Weights of a small transformer language model: 2 heads of 96, 10267 steps.
Each number is 500 + 25 x the weight over its row's rms, rounded and kept within 0 to 999. Layers, rows and columns count from 0. Numbers have three digits each. The size before them is the row's rms in percent of the matrix's.

# layer 13 MLP up, 448x192, rms 0.102, rows 419-447, columns 128-191
102:526521493473490488430488485476528492501500517471465470538497534519487489513502494485484509503519559516485551466538466519480493540462515488533502475509466508547507497548495524487475507514479496
104:489464487554469505494479452511509510467480534479517517493533489468536454495530526514475477503488528501470501505487505553448492489457478470568491464480495473550578494480485483455484477508469497
103:481471526533469484494455503528450522463512506499490535504501504511488502504469559555481524484508505486558535535452507546473482496528543496463535457498509468484478512512486515461502521545488517
107:471514477509513486491527495473485549541506559529498466498507504468548527507499511482469496478543506481477450466486494469504508497451492517516529495495524544535479517506532471483527479548513434
106:498491496473493467530504495496517462474487486522482470529468517540505504505529522524539482501460485499539480508480460549479540523454528554553489535511495536511539465503502513516507522540525492
102:486525497465447500502515496486500489497481539508511526488522484532523531565495510523531496429506501510511484501537510520458513519500503517454499515534549491517519528512490495508516480522527513
098:508493498516453505475454441508535467505484463485488481498514546514520510508521481489512482509510558475505536512530486481474508485500496511476461493503468477487467491496469463480517486511505490
110:535507515475499476514534460487509519446509524492532500533496477525506515473524518489531468513495464472549486498524520532545476470514485476520486502490539515503514495512530494469507504496569499
099:514454506489526499530479496485482472502504520565480523535504502472469470522523516484432542534517498470541491523514554508509514493503506515487486542507502523480497528510480499489472474488494479
103:495508542467515439548496516559508519480466542510507493524451512435496521535483530515469539505471506514536498480521509500475514495488472526492514479497526511492471471448487503476509510511529476
104:451512498467513456473462511463498566543510482479521521526455523504439504490494485487471473496459501484483540482531511485501526443466532482527469513494486491504505485510506492514504479506505527
094:538501522502526498439478425471517470513522455532506507495485512449498516457510506486490446521485515509494505470538531475514540509547482494478494504443510533465489523484507448471466483526498514
103:486480545491524496480475509490521524502541481464490471512489507459455490467535503564461500473488501512536460538493505507491506476515506536492487488505510548522481524511498484539494502467516522
094:483522482490512500490529532502509522503487438518496474488494575494468491504524490471456493487474490491476486477464523514490495551489489520502527515479489479530490527488521482481483477528514450
094:488501459503493519499468504523524565487497471523514459482496516476473536497501531486510468500553499487523492454497509480519536530491531486483480515507475567541518479494515482439498471517450478
094:448504496510530505478478542523521477505501440526499536503499491508505489548512481498495534493514501518522496499497481509485501518489495454548502471534538538497545471503542523504476482527497548
097:495462444511482515465526471501453470515500568472538488504498507463420516485510471472499474499492499471489547513496494467513511481507523489517500477532469472493544509516494488489476512513493493
101:485496493543495505527446523505470437532516465525482473498520481516504471488469497515514531470519475457499483476525504532517498538531476505522508528505485460505492526509498545500450515456491480
103:559485486545513487488520442536531483484502495480525482503419532491493442497481469490455469530525483497500483485468519505505487504517547516497526476469521499536504488503502473540484524486486470
105:508496517516520490532485511539566541503518490579487526514504487496543529542476491510467509474481478526490500516494454496480508464477537483498483514508510529480522525519464485542471510492518474
100:464481524538521485507531508500495468495461511461490510511512502517504502500509466499527507492503505502461491504464494499497481492515505518455479543472488476507506485476424536500510528501496548
101:514483521485487493484487509450476486555509525530509507509536499522443471498503516475550512507486539508517526534485522534524459466529517504571471490482528514511497488535493480461488522506450495
104:532494516484509497508496519506500533500517482497508501477526520457507487481506515488528515513543487454498511513486544510476493502488476476502517487486510534429500510516558489561479510499467549
107:517500512518514503500496461506514438492516480533529489500507503516453511487501520489507532526497503516458472491487477561494569467506526504488512502523553487498513514476506514473529517544502543
099:486446506509529466468508504486498501490497493485492514555508526513493500512453461517494494498492489536472510473508552486511551508491468519498480546531544499500515552478459470481483539510483502
100:427532491522488515502488526490496520458507494515517494506491498504491499463498464518507514518499524492470509505576464484492466561535534513532509473462509491492551497510461499520492490437513484
101:485516479487499493482538479489495469551497521477496496527464516550480470551492494468514484507456525497498506490471503495506502510523524503489471513504505488500490454517521529505480467469474497
101:481530474524511461489492537486498499483480538505522490492513534511461434468539537470513548513513479530502478520518543476467543540468497532500539477520478510492547488526536503464496476477493515
104:509519498505461509535487495520454452513489519518498515472501522535483500534465513514526523475494528512455475529534467487560450539502503498499480457518506515504515535497513498521521485496491531